Weights of a small GPT-style language model, trained from scratch on English Wikipedia.
Size: 13 layers, width 192, MLP 512 SwiGLU.
Architecture: LayerNorm before each block, rotary positions, untied embeddings.
Training: a variant of Muon for these matrices, 873M tokens, 9287 steps.
Each number is 128 + 32 x the weight over its row's rms, rounded and kept within 0 to 255. Layers, rows and columns count from 0. Numbers have three digits each. The size before them is the row's rms in percent of the matrix's.

# layer 2 attention query, 192x192, rms 0.0686, rows 116-191, columns 128-159
090:144139127107144153104163118166154143115139050163066087048150053114176143139189152100129177109113
083:221082175119099100142114117132116117125155153114092122127086104094135133199137118081165067097198
089:120173077187118101163120161142168142178123203082194158146126162102165146157049129110150119177071
093:116145082148183081100057157174179194068131182134062109183144122143119064094179121154182118141064
095:066118176214121096175113090110124112113165134127141172109141141091136106121072108116146116141117
089:146128140130168120104216098144186099123130128153154158114180152160086116188055176158200206173189
095:124135053145097061126103105149171154145127123118179092079099173135162155093170151144118091108089
088:140095138126132142168141132196173121148167108119125145084121115213098148147119131096097141121099
096:055093176157151139154169136145169127136156088117101119143140133174191121145119169149126133084072
092:111132160101078132120171157173133091125116148090120163134125176061161148145123098118121119097145
100:169127048055147167158128138107138130154125104129103124139131140135127098066110138155080145130119
101:092100124187123086128147136139069084118100132134210113096111126130151117118126124136156093158147
067:143143167085105187138138154091124100105109127156119179155090105165166139139134153092146126071177
069:144141146113126096082109130120129177124120080107111103122116115178151153097032097111101122102113
056:098092121237156061123123142152207157142155138089183099121187121152124094091044081196084082107117
068:111108133122121135143169179115129127116128122065123064146131104122091117090106118178147077087149
062:125132145160148104160132089152179192131141143107136133142169143100104115112094164138093122128115
067:137106135093126180154127093152111126171131067119152103070133173100122091153210084108123176182132
095:163110172149106250134141082171121120095127137173051100140142078185160152110097121143115124128144
083:129136114156064169150121112138094153081168095143174109125154140143147124131112157108096108119126
081:083123126132148121090129113115090114091137120069116164123182165097102168093156139108110101107151
091:100083105038130067128170112148147132128092154067119076091081180057070080127094157106088192069100
099:118173166162134111111138114087125095147192130110165138132115164066165143146151092077110107164137
094:156118120191156126113097151134177102138138109172102149183066146078125114157172198144144102128114
098:105130141126115095102140100123147080099152144118124156068133179095116097150155085148111180176168
116:089110130095113115092151107109106139122125163103126121108137171118096136108160126168190189177166
105:163127139085110101128109049104183099151180164147098162094073151092041128123179153082143075076098
119:123142151106090154092143152123151148119152148113179121099133191068089096130122201159149102166119
130:130112148174159155116151172118088141138087130137149073147176127143164096162082136099157153155170
138:139124126084187140157177159111104157090134116167147124088122182157147109158089114143145096151113
136:119119150092150192156118136169169194086071171146133093155176151155124159124091148139130118055083
133:100114206121117160179110089106102181120117141185144158183088134182114167119138099082123159147095
133:102158142122094165116148140155062128098140137160151065106191133205160161166122074121111142118157
137:184147146125073091089120088165178152133167192134098172150046066070108176162121116107127138097117
128:159140154099203137120174137184142131152093131119110123129075155115100117176131176116108120158098
138:159127183161146117145144117128091103103142166130113177089057109126122111123153128104115204113078
130:096139169143100139149156145144148145097118144161117105171094116161161080096122126136170126185123
134:110144167152139152092140083132115154186074126092172102132107142120142062096099080144096118126129
138:154152152080118145120066120141101102112124185162108137136140137106161104086193110132106085134127
130:123130110141135130110178095112087164172132102216153104098115190106133121176150103187138123144137
122:192171156088159180076136092207088073100125138185114198108138120121072138069141209124090137093114
140:114111112127184175162137122163131133144101133110070109113137144150176155080065093073115148145075
135:139130172184141159116137098130155127126195113153129081106112101167185152157147122133246067144112
141:094129173111149137173110145126073210165147158124141195172161113091147120086104151110114115115119
058:121122100085128136109166206056114121090135094120121094083150038116144149172088168180098095112146
071:098129085138143144156203117151079108094112117068129124102148168056111162148133110124145199138062
068:128136060161135130082155147165101162141130110054109090160156191068115146080160110147151160124136
068:067154082148153117138116146193090227157158149115093115143179148139088114086109127124140177067118
068:176133149114153107119179086150108112123122169131161105162129166049149107099111116068178149197121
071:138111173104119141159141126142147162114136111115114149113115105150128103117156135107090112167166
092:131131108127169098156087138122153132140103174161145054138084094167138102067082140098137101115199
078:155086115142098109166140154148196111106174078132129131117126145080130038090137081101121138203108
088:119150134146112156122076094077128120116142162161102165197118085158135114137147174072086107130156
095:114158114134124031071148141120119149153117135128154157126088108049140081141148102107099116074154
076:102135143171166109133115114108152081128172157125110141101105122168127080183127149141101140162136
107:154114137088133149119131104143139101093100123130139164130123153190072214135191153158128155116135
105:141069073144146137139091140122143143110122124140119104113157113172114163162078141137133162166147
104:111154161066092178119100213138128147110137141122156126146119147133206062110116144146141065126120
121:190064113121179169113115094099095149176077120088141127169131168165153072102140135148179082182145
127:158150176091132146148149146089099175155145142116144133119161160102123153087167149096197091106172
128:161121087117157080121162100095122171076112145157204100160167159080167101072118148113181184129166
129:155127125197138046133127112104097164190177134182091134193080101129077148146104091112086109130099
125:121101157125112130142142203110156131075118099127083132155108150053091138205113095156161142123131
136:138137063144145148110121119103126153140116071078152107184116074085173123165139157141150067157182
139:145134116077104145138208095120113126133101028108117125134147072103081129073124066125123142136123
137:135134144108122155115080145107137201112122076111130092103053140137146103140136147080124147118131
135:097159123069164130129137095128156172116089160155178120161109111130109174128125165152137116126121
122:135177116154151123162160147107141123145166085116136124104062092169136123047138125139096134154136
134:098076086109117094110135096165129115164138150180170102084077104091103187110151150108142110057132
135:101145118143111126148114160129108064119116116107077138113087125081124160214139104163170152194095
135:154110134098121097110080090150072142150178124134114144104143080099198132135144117150125122133176
131:105116130173174092168047129150098132139116068156114140153147193133149103110040114196144118171136
138:124166140115159104099106114184115136071194095076130121140135158179135128100131170123166084128151
141:120107148162131120150085040135110145089129164147090104116122135145092156152170095158109146153135
136:072104126113176127129128157170160085145135140123142121131132119073105084160160092105071093194168
129:151112141104057204082152133161198134129194177123141140015147102085110099119169192173162112144126
# layer 2 attention key, 192x192, rms 0.0711, rows 116-191, columns 128-159
082:104128191127105107206088070147070126148161152111157163135092146104113118141128129123144069157107
086:088172126119129132155181092156105118132101126146090105141054119069149146118092144182115107117136
090:108149190160122157152132102136132195121092164204117169123071108076174125116089155101149102118162
091:122104071119092146101157072085095075150115088127158099122102151096114185072181161165171117118134
092:167148113124135151053112150132148185115120088121213098130088148151144147129154131082178084096096
094:115050155137131098149146172148114128173138149169146065127054155088157069101095147131087113137105
098:112096146124128161112198143089095109114086135129094131110117180134132128093131172079182136089141
090:111129126144074109092111063127114104100149199123116128174144120057111113166147184073152125156147
091:140173142135118144088116098086078177111151162101093156099113137157157119109119151105171117168065
095:181155036148149125188068139115142162144108098154103122091130140047108105114121130142158089173142
101:151134241109092144057176133153159085126155072117067099117129076145116141179082094165156084109110
098:115181150112123144165103099117104141140092243132180131177200134152122111140142113157137151102127
063:094082109166138075102142117145143131137159157107102088109106156068089150117118107119155146154069
065:148118075135158189179151132154144086128164191134126159134162132139148122120172146161174143174187
060:128151133058149210128145143096038068108093111187080169116158162157153177123166167113148124122174
062:151181122169125128156089111131095154132124161168108179092163152132175131147095175123099138142145
058:118163104145099116136134162108055110106098149152111122074121112175171160181105119151133109124168
074:099120065127127074117154177109142147059100185117139125187100111100108145115115142174122122110084
077:100121115132124062103127159052113179153096100132145164118134197097142114139162114120139163147094
079:123159157103178106123143135090153137181096166126114119151109108152116132154127114146172141118129
091:162152125110190090159143122158197137175132102129146112128101101116142143166113073168148149148070
095:113122141152131199136109129086119153100161083198145112115179136140176144107103132148173105219176
095:127092104153131177126131104176113149131083118151150112170143119129086180099123128186188107160129
101:098127117136127136154117146097138187140126121110080110063178112087198069154107116143139123145125
103:121159157123149117142126103121130092136087109129127175153101145114177122094185106128121079118154
106:140156096174163094129129038122110146158109125137073117099134119133052166130162118175128194135132
117:088166113153092052132149134142177109085184129142113125067144129067062150122092143143083192052108
134:081133114157080125104118084169139090103141122136131130121102113130088106167125143206091132175095
131:107146133133112144121132179136125107149131111122101108122141111133100109186147123126101131156160
134:115129133042181155151150176136123159039100111133162115107110171140173110176100134155167112140155
124:142137133101129140177127105139145158097077162154122093102176129172128178091163156162116106083084
140:097105225083108138166107115147077209093127179191147190171076162171089145107102094096119173134091
150:111165120127096152112133153151058149108136161165148103107171152163178139177132099122136142112158
141:185143130141079078077148079181184148142173174123098181158074080104102160139113088129132150105116
131:137155153111219123114160133185142120138101118130097127137066165115118089158120184107092136180074
136:159096183167105126158179096122113136119146168135093192103067103116139088126146126108133198132103
132:089153193150111145132182156153137149109092157147105120167110128129147097089126125144156121192130
134:085142186170158122071141101120115152171107168118159099123105142122128047109098064154092114110126
137:164137160088120154112061148127118093109117177155104121137166158094183087092169098134100106137135
135:112147127150144147080178089129104137151116095227145110120116149135153127168146111159121110144147
130:172160160096173154051148105190094078124118141170139205113156171110068125093136184103124140128121
142:116137119130183152143147121172141141142102133136072104101108139120173139089066107073119143106064
139:121129182171166158114117093148156116130175110173140080118141088186195135151153105137232070168139
140:098149171106143130165110120141070206159146149121150193197151098082142118077115156106109109114117
061:132159145157148191168131083153084132139117138170087196145140200193149170084187100127141144129135
066:129099144116102091093064151158139119166150125137141118148106065169098100101143139078065075118193
060:125092132070164100168088121130158145141106125152125132062091067154109056091135092134084097101076
068:208109161127103123118155110074198056137095087103162127095126163111171168139125151155140128202135
059:124102057121128116137118097135182106079112096117094112056170129114126151116155146167115153140101
073:096129090131147134106112070126142089148112112149126138122180128152118198130124118117143153086122
074:149094174154070175110131066121093090120151107126098162108184147127123162164107146182155158155105
082:134138127084119117132163075158093136153089133135110099079130158115140157136087159132119125086135
078:067153106124140121130158116214092091099130090087143177128192126141126172118132105141125094088158
084:151058161065152201182138096134166110117115120088107113089131170171061175129143183125119179154106
087:124183146114151185170150127149124125160161137091215145139167149118108200092144108067123094148129
089:088144114190147149188090147136174150163085139152077137180104122131119122182170157153157105129113
099:124100219111120159088118090158149066134160127168141198106150156141106118145132076139110131177178
117:115085138115098113123164104119137131144121136098134162131121138127092171102162115102164188167168
101:186111139082128127127136066078112099133125150108137193090092160100060117109209178100126069100109
119:166148173114122188115139129098136149156158152113170126121149161100080142111130197123156077156113
130:168091103143162119132150136099112149071117150171181086122198133118175095120106168102170186146178
130:140111121144174085157170139117084158183155102186092124153092141147084122145101104135090090131090
136:116090174107132161140118227141173141038099136168095110144157179114109171219111134141154144061122
134:140143097148136145157123107107140164140130077101186140206099063121162161137178166144158112174171
127:132151121086070144112208090126099134130104040106116109100165072111108137099132066109109142116137
133:130134126097126139115080138094130220126110100109121111114068146121123087173142137070132152120131
139:115141104077145144115154113107171147125067132143158143153116126109126172133085154153136109123100
130:155168130157141119158174139097104120134143079132106126086055104172137141062150117102087122155146
135:091070101115100089100137101145134114183154135179173099079095112104133161090172138128154114087153
141:105137119136105177155107132148108069115116104090088130117102105109126142217139107157158131170075
139:146113153120134084098078090136083148136163116135119154112148091093196123144154133155128112122173
133:127123130164181112163067136162090102134138080156119136134150182140119122134039106184167127150145
139:113156145127143123098093098204108108072182094090117108144122124168125143089132176123138079115150
138:135092168160157125136112035152132129116136165165108098122136163135102154136181098161114151147133
135:076111120110173122127150139164164096146142143100136103146114128060106093156174099119092071169149
131:176125129101055215097137118152201138100185163120128108020132064113105111098167199173149110122127
# layer 2 attention value, 192x192, rms 0.0349, rows 64-191, columns 128-159
097:069106107106128164130156146141119064108112131124099116111149089143123195146157118156176126163111
096:116155106162187131079152173090086136140128168171104130083098032122155120169120121130146125107137
082:163112169078117151084107068084096107140109107127121138117135105141171131099085124090086059099129
092:177167134108081121068126028128143149119157134184135102139130135091109129165139112094106145093097
084:115159126162139119048126164070119152199181133153162105085082099148130147080106134122155124072128
093:157133118128150120113123096194095112127118156204163161153111108093073110113117114147133155163133
095:218171138112129151135157133092218177105105120103132107120108090125137162155069195080130170054129
090:120119114096146117134193153093185143104145111144189058141114110166101171155098118127169161123122
095:042172107110130127139105156155109100072111054032176092133151163177119128163179140164148108133149
099:161067140093149138154125126144083116161077118141134147171146149051168120116113149137114132123130
089:139150173127145147153160165086146089136149157136070116173148133171135096135132119178120142200158
093:110190126184122127150150112135134118079108082078130183133154100145076105130126141108110169146141
093:144149124093073101087170098108123173171173121088150007113102099143150120161116106135045144188109
087:150151155107135140116122159129181139141126121104123132134166090176113125119104098117156143099106
100:153093061177162126143100069110167182134120119099166129139117094114131112110108120206106107039183
093:097101076137133111125137129147175101126135115126167160160106135170130175161171113100087172056167
089:117134126139118213113118152132147153155148140110120150120084147139109140100163073111111116091038
088:116109137133156142185119046127167083117148167065146171113155174123114058127149090171194099087177
095:093077117139087096143101143128174147117087107150175197146124129124114137122053104117131162127080
094:178122186100195145161123121157107179096137145127100192072115143101147153027091164113166094131130
088:104095140160107110134139171108122122169143125135133109150099069137129149193085102112096161103067
095:130141088068092082089140120089063156129165093113164115088138123086105088177117091112095125099101
090:172111085128135132139138113159098136218131136156115139135124204139142033131137102073139168099091
105:149167101100127108128101127066089104070136147116084108093142131204110116125161109090101160137093
098:160138084091139083058111087141095124178121078099099156168101091169124117116164122080098123088117
098:130143143097131102159086127105133155223168130126153177106108141107145104112165122166075180062190
094:107081136115080132125188198154143108171099194116119161139091147212151159144077116185119128093113
088:112114139103117099064123123109135094097143076126106128100120115106125100106158218126144121137149
093:158140053109136162139124177175114127129098103087116173179150140084079159124132117132084144100170
089:157147153152113137122106198144139094130113087151162195120117155113074181093174149112124160113143
090:115113142085102132098172146064136077090113131085134129064158107161122140148153155144142154138090
105:119115143149143165174120174139188131135125169103145230105121155167157095066152137130126181141173
096:156113125141143106080081139151098158147118145108097153130110062140092123140114157174119099130101
095:121185103168131102109175145051154134093158124071066149121125085107121185116167119164180115076094
095:096090130117111139137133079111128152089175200173166122141092154083153159123116117110128139171133
093:125110095128098107134160170115070165073187173104093136137112128158067128140157155073100154138049
089:092124106127187116095115054154128108100102128101092131121168126193147165146136128059175179138117
101:119125205096104120108159098073125042087148098110091119197148085106086193130186097100153121099161
093:194116155108094154100152177163113048164138112122163070102140097091108030142144161179156193186146
088:146116096107187142070151170134100135158142154158107146080127093078108147125194128141189130120111
086:118153161102064178156146129106159113132161169130151067060071106132100166153156146045175140138146
093:142138101149200095131074101088059145109135181093102123144113140144105098130081141068110101116099
094:135115138089160116180109142094076118152129105154131148131100145090159068116118091150101169134089
091:087127125130163109118136145113113169060089111173163115131117062060115130121064111134103158116072
090:155110102147143170109114169162126099183166086126091093142137054088110179125120159152156098116128
097:055100079142163152110126098106125115124110136145127164183118136072049101120078102164116102097155
085:149114137125086130162118146129122155109107168092098106124122116117089193101123134180136183051135
098:140157142131188086083179142073125121106129126108097089068146138177165109134170118142114111077095
091:132163119102163096114140111109163187135144125134143161162108151112102104144181148119145126160074
082:168113104196148102178082172117124130146061075118095113147168098077105119115120063119151118119105
101:126094115187173106134108127084114170162119111174149129165181203118155175131109139105158093053045
087:114091126149109147166111146115122131088183097131165086126143083099131119095094127122179148143126
089:178159129096153130091146129132113079165144107133117154148149131170120111121144117095144130174156
081:201166063120128137115102084140139041116117123093102141100129122160113136091133160160188127132109
088:158125116142127108159123158122194101106155122175143073088138134058153141172203071139108081187161
092:136139089133120108145102170098118126122108130090128109091161103124144219188128161066192118151087
092:131088125153176119108158101115126183133124040087068162097158107115142146161093138130101191149109
099:047054190069102156084111133123112092099132130199124086140166116034131119102171148097155097085127
095:167123081150106125100138128092172183092122146096125098121084103197171123106102114118110167067159
084:150110156074146093100123123141178172158081113102129169083118163136119109129176136082131146115143
092:132085068153126117170154170122154168131190102115127137120109161108152115158139144094126146170136
086:116112161123142087121136118150113177111072131162095097137142142209097152138082165143116102144161
090:112120119114121184149103084123149155116151126125133183108156138100148110103086156122183104103163
102:077121130155139173154063148163169091113118157168132079154050098073141102130122106169174175186122
096:184158154118094152134167143099090142161131125165092172129137133122131148133206104128109150161142
096:119126121105159118165121107105145168130120165179152111106167183101213110114123102097145125189156
089:100178087201188094088151123127104140159112186109157061113112131114115095167094130200134083140106
088:112158182191135083136135078138152148053109070147130121097115143157165085132108150118165068118153
094:128062146129112115172156115157126093123153112161128131143140147158132165140117137122115189155117
082:108142159127125122173176168092121128153128142095197082124131187113121118078132117135093164120092
080:071139161170131026165190137134125155134165075136040201152148142167101153138142118133163113141111
089:138109121120085179137129088106084145220086091100167137151152067105140095139072158148136113087080
083:133150093129106167179121079127094142107201125125116160128107042157130091163060131145155081127121
093:095078156094063197107122139178127126118124198082118072088128166158115157154126165110143129184103
087:069125124149171127101161126131113056073115168127123218172159141097149119117074177148110111090143
083:118119117106172180130101122140134134127143121055123118133174210133064091127180132075171097158109
083:139044101120177163120105155070128144150087124169101135130133166119163139075137164162126120124106
092:123102058138116128146156121124124109138147145042146134089178128159082145125172142139103175202107
090:191060168155096092190140134118087115104118133113160093122115056143115084162156198122113093116154
093:150122128180142128117149152132123156124156114171167162160136141117100127137111168063099133142090
092:093089143171170136115110192151164169146151168137143171122125182066166118174075113116183142125150
093:114091129100139138158103145175111110097193127137142162106118180086111102136106162100116113195145
093:071155160142152201088125131068118163133031131133109096166122132121125123113122118114098149095141
087:118111106111120165108158163124131118155134103165164135070152117141066143093135126120212133180085
098:100117084081097114161140143133107050130165088156120143117155152123070086092167160114117166168095
088:151190133082108129128060111102117125079184142133111125129092131208161147124155148127097128068197
087:079088060140086090097115133155138166170123123145123067133113103135149171122113151113119191105095
097:085107105161156057123052100108111133091067149137095156171124148104130149117111137105115117082118
088:130119114103175116158107150153202070155124083127113173105120146199140175123101161084106116111197
087:099108117115135190156100070124116090075109161088132119112187106157106144132080104135118111197163
103:159121144102139137133131095072104151134136108128124186099158183044200104103141109112126111136163
092:117160157083130118126180077131117127101071165173128107147119151120152113105139169092113200133100
089:117079168098111086123154117180108094071085145143118111143190133130146132088099096181091194106087
103:103146145107187118143117097116169159172138106127171164142123102207086106070087167102099110122173
084:126138105112124126134102077128108123080108133158196127117112203075084114119152166128122121111149
085:141072082180087143116121079116100120124203162136132109180106125133132079148117109106129139116116
090:049148084144132137080158182149128157127109201131199128180128093138127088169119140065108107044100
091:118106120122168074185157115098136150087090113129158168102151178187110076050106110177101168084090
094:135077166148116130091088173168130109154087145131152090206090113130134065102169117105080119106150
099:132125144148158123137131095195168150151151104050131111067108128097118130124067158165162154086165
093:124154059131054079179175152112163175107188146112118124131131170178080136128114169105160161176130
098:124182158112145154116132108129105130106101135137182114117105122198164130127118118123146152131164
085:096150146156192082150043116154076136134074137160110178169121118155125107085131110070095082093128
091:147132151121130172161116047140111089138129142129042170189131125169176089148128140141162147106084
094:118079110129136131162139149126150145116137133104133181124150168151138117089152137137127133093186
104:157184124126105113152158132020148111156097158186065120080070113166129143153164117124147130101083
083:074139138128149106114131108172108172208148158116142138103119143128134078134149086167137110110115
094:137151160148137143122113141133094144112150108125161064141104112176134151119142225081115159197120
092:177118102113090134113144104081198127118069156149136133099158155150137157148086118097159110127073
087:136099125133092149124134138143098073121124098123215136053136121074156134197076180113138171153184
100:112083206138132116128149147152115129138067152069113161186174147119178124151089120105144122177111
095:101216140137156116098131140147198107123134179097107127147089034117081135156100141111138112131114
097:149168111133149114113118098164101170133108133063137156144112161068132117152127126143138133135110
093:130075086130160095156094159204220089098025119130140116173144161109151156135123155147118108122160
089:130107168187093128128150137104176129209156109183109087109132119109083124099066137130133126158147
095:128133134209114120093127154111200151094054139091113062110144101119159141112119110131095152140089
091:141093104131123159153097076106215183112090152152119111162096081111082186098123145122158118138080
087:104142165150164116103156098195192143072114140105164117129141120185097130189106115146109144101090
093:096164125129037107173115069134159113139089153107092104184135142169088161141214115123144097155116
093:111134054098117149126122202166102116166117137122109136109128138165092077139158087150155152072094
084:120075130139130151123133090129127194116090096123151169068142102103111186162186115138093131150111
098:122163152157103149116118114094131135129097167101099099108097079151110157149080162208128129088167
092:101136073121068141099139104150159123144160139099148124144128112079066124107127075161117154156082
087:114174137096182140165132156095086172139157133140100137091114119141112144107102138143103098123126
090:156138114205174133093117158135091132157137152125146151131104112119107084129121103108152049123108
087:106097149129156076131114015106189179125146163101153098101124161163128162099151160133120033079149
094:128138194092157146142131156083114153095086122115117124087168149133147093098125117111138155088114
092:060086162150176206142173093187168103088134055101091114139105130162133057121141134152134111123152
# layer 2 attention output (transposed), 192x192, rms 0.138, rows 64-191, columns 128-159
090:127170167130113075102125144102123124119171171123156106124129143127081096159115190125128158076122
098:113129163160112141138185075121111098125132087110080169141146201052159178109171151218091147167116
085:107134098147137152163101151150075075122134104178111161135134108135102132147093172165137190091156
093:108140077128127202163191116155141164114100089149053083148060097107120168134123168180118131162130
088:159063163129161138163133095159115119134115154107103179117148121120131120142137105106092142199131
090:135200154172109092165116127117141156093169054083056122124079068158166155117136127091166129119123
097:094120089148108100086162137163087111131079112155122106111109216124115117109243102139119079164164
086:124164201103126148153140102146072100114108129129135109094107115117106135169212059141066069097115
095:157124120127174097097130120144091156186166177119151134118127138083168091147145089119126118026087
097:094123120141107112114168124126129164141155130067108177116132199224172129197095113155133127128104
082:059146140132126089160130163116151111134137132151189088127124070095127172095151170081154141098100
099:095074112095109179161078121100163079153147122128142128157095145104152139162144079101157130130108
086:151130153121150149173132127066198127114064174168121137116153122139063119091137165118112099096096
092:144109142116138069094145177071078130138148165182132110105090127106133112150117111110106108129122
102:095107147144162193105120143090060123121113076124139132090141199145173143115141098188127176120179
086:105132093140127130128187144133160120170138168111134130156144087052163158173099115121150141156090
095:151200056105172134131071100176133173102105124164127113129101133149148221090126121091122188112161
086:150157105100100107129060159106171150159089127122109142129127123104139141107085170130136132088128
085:136141130081172135171118139128150094112158165154055131196156109095048138149179067074092168160120
092:088136133069115151122154179114073107206160153113089112117096101189160123142191130140136126098132
085:125146120092163119123095111153089105109106096125115161157140110079172138103153095162136106091149
089:179151070157106143089132138040194145144184174141104086159096078068190131083176160177096134133103
086:091135151079090119076119165115125121112121121081095127120122089123150206134111098132145117091095
106:116120116173134109119126096154147141172155141162173109139082157098126150119113159105135047095034
103:124106191099170148158200142094172148101138127154103130149146153148160132158112070177062155216167
088:115113121160154197107121091105132161165141095122097096158129132148172111130090144111118100187064
083:119107143151146164160125069161091132089143099091121141114134120156057148204108161175147152133122
086:144116160091154120100146129106098145124119158137127089137140168192109138141118061111079104149072
095:104091161109086101138095153086112101183187175125165065121154070170159147141127132119135140102105
082:114103177100141128106077135139134153146169178133108090133102107112054162137127089117174157181077
096:098128138111170153037174124145102128134182123179145101167079166066125113157161182089121088078085
092:086078118090069095131084125146065109185149129086122097122116168171033192170136163104111101128172
088:112095113109099122102114133077143088191149088162134151186118155093140087145143178154149151199118
098:108093179135103170108150136185133143173133206178120148103093160098129084165114136115115150188165
088:134170100103088173166124077131094110128102104082078140068156154181081122134070178144091119085184
086:149127175143140127161133092142136102159149116120160109135149124057118144132143132151135095126103
085:132140073112100167187085165171131158138116141088122104172129064135120143124103112130104068121108
094:119173105182080118119129145116147069119155172176124124088111151065110143106118130105068114199139
099:142097070119161073130144127026163139116165122141112120121096171132163150139141094110145158128099
086:085186118115098189129123184136152146145120128104110153162074078121131126151107139177114171134140
078:111094104122121068139116156162156095150134145166103141212135080089071131115128112082120130122084
092:082099132094104201088179099189197117110139123216153104104081079075179133141104123165139163150118
084:140134166122112143074124087176194150114146136141105157107134117114170201128172121121125117177105
085:100156057127091155108161104110208137095115119212104125116100162095133092125115124101112137181129
091:085148169060123110135136159106091163166138093144124159143123121159155134184106167121098128177154
095:158122119137120137201141114115152128088132073095137169120080142086176159135127182197067149113147
085:117107108170158146100168158163130086107091123141174143155111164150134137155180126041153092111106
092:087131151125080160101095109127148104144122134153167126114075148061120137097133172114132164167146
089:069166094192057096118138217111169135118124137131124124168088106121137148092110090068161148044090
079:106139146078149171090120099159171087097158123129042138116102173133178116111077153116141103128098
107:114132167083142171153145148152164126075086098137112098165167067098098115128146115191105183160148
081:100134132077193071143115102096141161133146095131134184091123145104119145134111145133153104182100
075:133166090114136048132136125110155132149192167177168118115150146066141078132110124147139109136128
084:082162158156126125119163170125160137108137173163171132173140118078170160122138106134123125177135
081:138121161128100123139144077093130187115159114058084123113150144088167128085151176118103117072147
095:134198109165160087139153095139087118149129122107114088128135173089113131111124147160103135141105
086:095138130113111223212146129188137102160091185143148161132180145116178122087161169117111121206107
092:097179147183140099104145159115117198099093079138130127148108153208086113098100141162159170086030
087:113110122104142159158129117117132092174099139201120141062131129131120158125111134115092084255152
081:148138107130071153185166150080110069137141134152127056130086136092126159140166144126108107160135
091:113142101089143096117114108105130201138165137092152131103150182112156174205098134148133103157088
080:163130103130189171110174083140082120093134196148172121160114173161128108085112111086133148119118
092:118175122111094141080067186100136157137083086167107104155093119208119163126115110120074159123102
096:139097111111159092132127135170146165128114090132130173158168162137107155111114091101102152076101
109:090146118157152139159155148184098143140094159095150174123098189198119185169150132115187119095141
094:128136168145131093138130162117146132116142099093111138123147129098118110171155109078151149134098
093:152103152131098164116143183095165146073117133214139080121105099116144126086144087098142182151097
099:113135080102083123082135164097125061188126159161157140084134125054148199087132096068143151149142
108:098119135089118139131135106175095096150144084130163118111188161136122111135155116139166117135180
094:129126128117126166100147109120135169146201138122142152095158161184167095148066137143196111131136
087:140143153087090170130055151186164130160108174150222025159164119116130129103130112082111136097119
088:128193092147125126153124169163144107093091179134106085083094150157093170080146140108112139117140
082:131165152130090142101131170078218131178057110165107114114131190132181090081132167131106105118104
103:125169066117154172149160117151117161058082068155059128122089122104181125124120103177052128163140
090:125141122113125147121116094146100106093167160151119061099123158159175123143169100108135174145157
084:115134114081123121144162079121125084110148078109128171121132093116151112149137125200139131096071
087:102130129165069124106151099157141160141134120146169122167111144180177138094123098082110114135126
101:140144115116159142106140062170086117140130105112132120115156182199155185116101089125139125086143
094:130139158101174128089150148101150151135071081108113101148143188124144106090118047091146118146142
088:101153168147108112114075177119105173139061127110084155086120152144169086133146128158142103107175
094:196162113108121098119145101110122145147171150137162121160119073189185160100108224156099135101091
094:140113124138111138089149081161111057139128110120162179133149123185180138132113159164109149112205
100:161141134154141144176144175139140150071170112075132147121124110143137159105093148163154159112152
083:132093051139164099134107052083155124137136152111122106104134113142167105111125063088071115106137
084:165126180174128106063148110103141080058142139101169116134103157101144147186080122148098182108079
090:128124093188102155132179129144061118168078147122074150164114075064119095125034159113149092189139
095:162091098097128086147137151116100088103101136122139146117170121195071140096123109118169056081128
101:146141180151085130125193146166153131143152162152137101182171135071149149117121168145162143140080
089:139112105175077145069153129098067083163131118086159150116131103074109143152088165149171109073115
079:123168081108142169154160164085140126167183115120101136174123152173183102098163085176129161152101
098:109131119133143113087121137172162163125127193113168106127126100147137146175067079030163082118111
096:074122070105163087125132142160183133123121106150097093151171175053046122131154121127059101119116
090:089150105120099111105122110079133102153151112098098090149121078108112104110133125106132102103137
114:155162183155128168141183109120184104118140110153149117150130109114125113133133125136143114157099
091:123094164122126133097195124111156177164155181126095093134107166145116110151145108151162117108095
084:129118157117144152100156083179164203125107123157097121100134138097106143071122105147115163170128
093:137194190146116080115147121099167190144123115128051135117116139112137157084100139211120112176097
088:102172103139162136161183097162126061142147162105094089136119137146155150123162120052128049119119
098:130147115134096157171210113144075120089140116063057141118177163130114191159125105195099079118092
109:138123066121130143109132112109196139129142115178070125142097087118151130120167100120076067162039
086:152143154116145172119151115127161134160072065102142139141155134123100145099127077120108108121141
108:143085078115176087149113139158102117124175118129119121104171166141110128110185132131107133139154
081:206157159117079163106142141096158131102171137138129101122147135084157148154067158149151172167152
090:079127145070114134104074158186131140127142153110133164099121170140164160165158091126104105177134
101:144167137107095128178119101155069088122162184141129155148096124119100158163133144108129072150100
111:109116109150131142139139122181096141102103144153172075108120097116122154096118139121139136117163
085:098128066108087155114166129144154099081097093133088163095114109124131179133153161157089197117131
096:130135168104121143128106105164130120128063158121096149124143127181125145110099052132091120137103
098:127161149129107112107101167157119145079137080155122119146140124112108098149127172073112139145207
087:091058101116173074084082089135127129088120167077165126167145078099143065155197159164111087106064
100:094123065099147103144091083188107136167176121202134096090101103070093112077133142154098147132142
100:093122159112137171176158135117151174118131116148117136104087161098220086120144106169142118194146
106:056136185086131145103123146134130112132161084177133160104088105144131146139140199192106159126177
086:146080140140122143098145102087084104134183119119172155149132143116122130173164134083112104146088
088:103108041101127134139134124148141093120143129082208143118143124160123051103180160053174152067092
095:155111124082126138134136061162065102107176143182102164161116112126152149093149124127119104114158
091:134124118139076107078136117121204197121155115104186127102181120143128136121098084064138151123114
091:089125134102111104158122124126093107094131107115064130141127138111151120105202152126168108170139
094:137096173136157193110117099135125094062119113147162159099133175089100161115123133155092084119113
106:121157161194122144140114103104134115078147110134152171098131069091129106127116139109112096196114
092:100173175136148143143102095095145133118104117112169062202109145211172116089124156149106119160093
100:149104142100094184136155139174119102147152122152111173174072106068135092134090144122133122133117
097:138098130106130186149055135102161161120096080069090144093135126166180095132127132176129115140092
087:115109128147062133116113090113184094112142135055147058113148155109134157101141094124102171101125
093:169165168152069112125147147107142153135125115154114157156131150060155141133130176186147143154100
082:085147105149116163150150169124109114115052093147093113125119094107091165080114099139115143120122
099:129149113145072088093071170158116148126135141097161083148152106065120164146144084058175138127143
100:134167109120117102087087143133065128140147123122121126122098115104141103134141118153141137108091
# layer 2 MLP gate, 512x192, rms 0.0991, rows 0, columns 128-159
089:118195097156111148125133114038176179103167081112056131128126150120155192121194114218139137149110
# layer 2 MLP up, 512x192, rms 0.094, rows 0, columns 128-159
110:101088096147156108099132135195143078208169122083176156163096106071191129081119170099100140085169
# layer 2 MLP down (transposed), 512x192, rms 0.0313, rows 0, columns 128-159
108:093076152117121095097164137137155105117184093197178110163137093139133085076102138080093162095143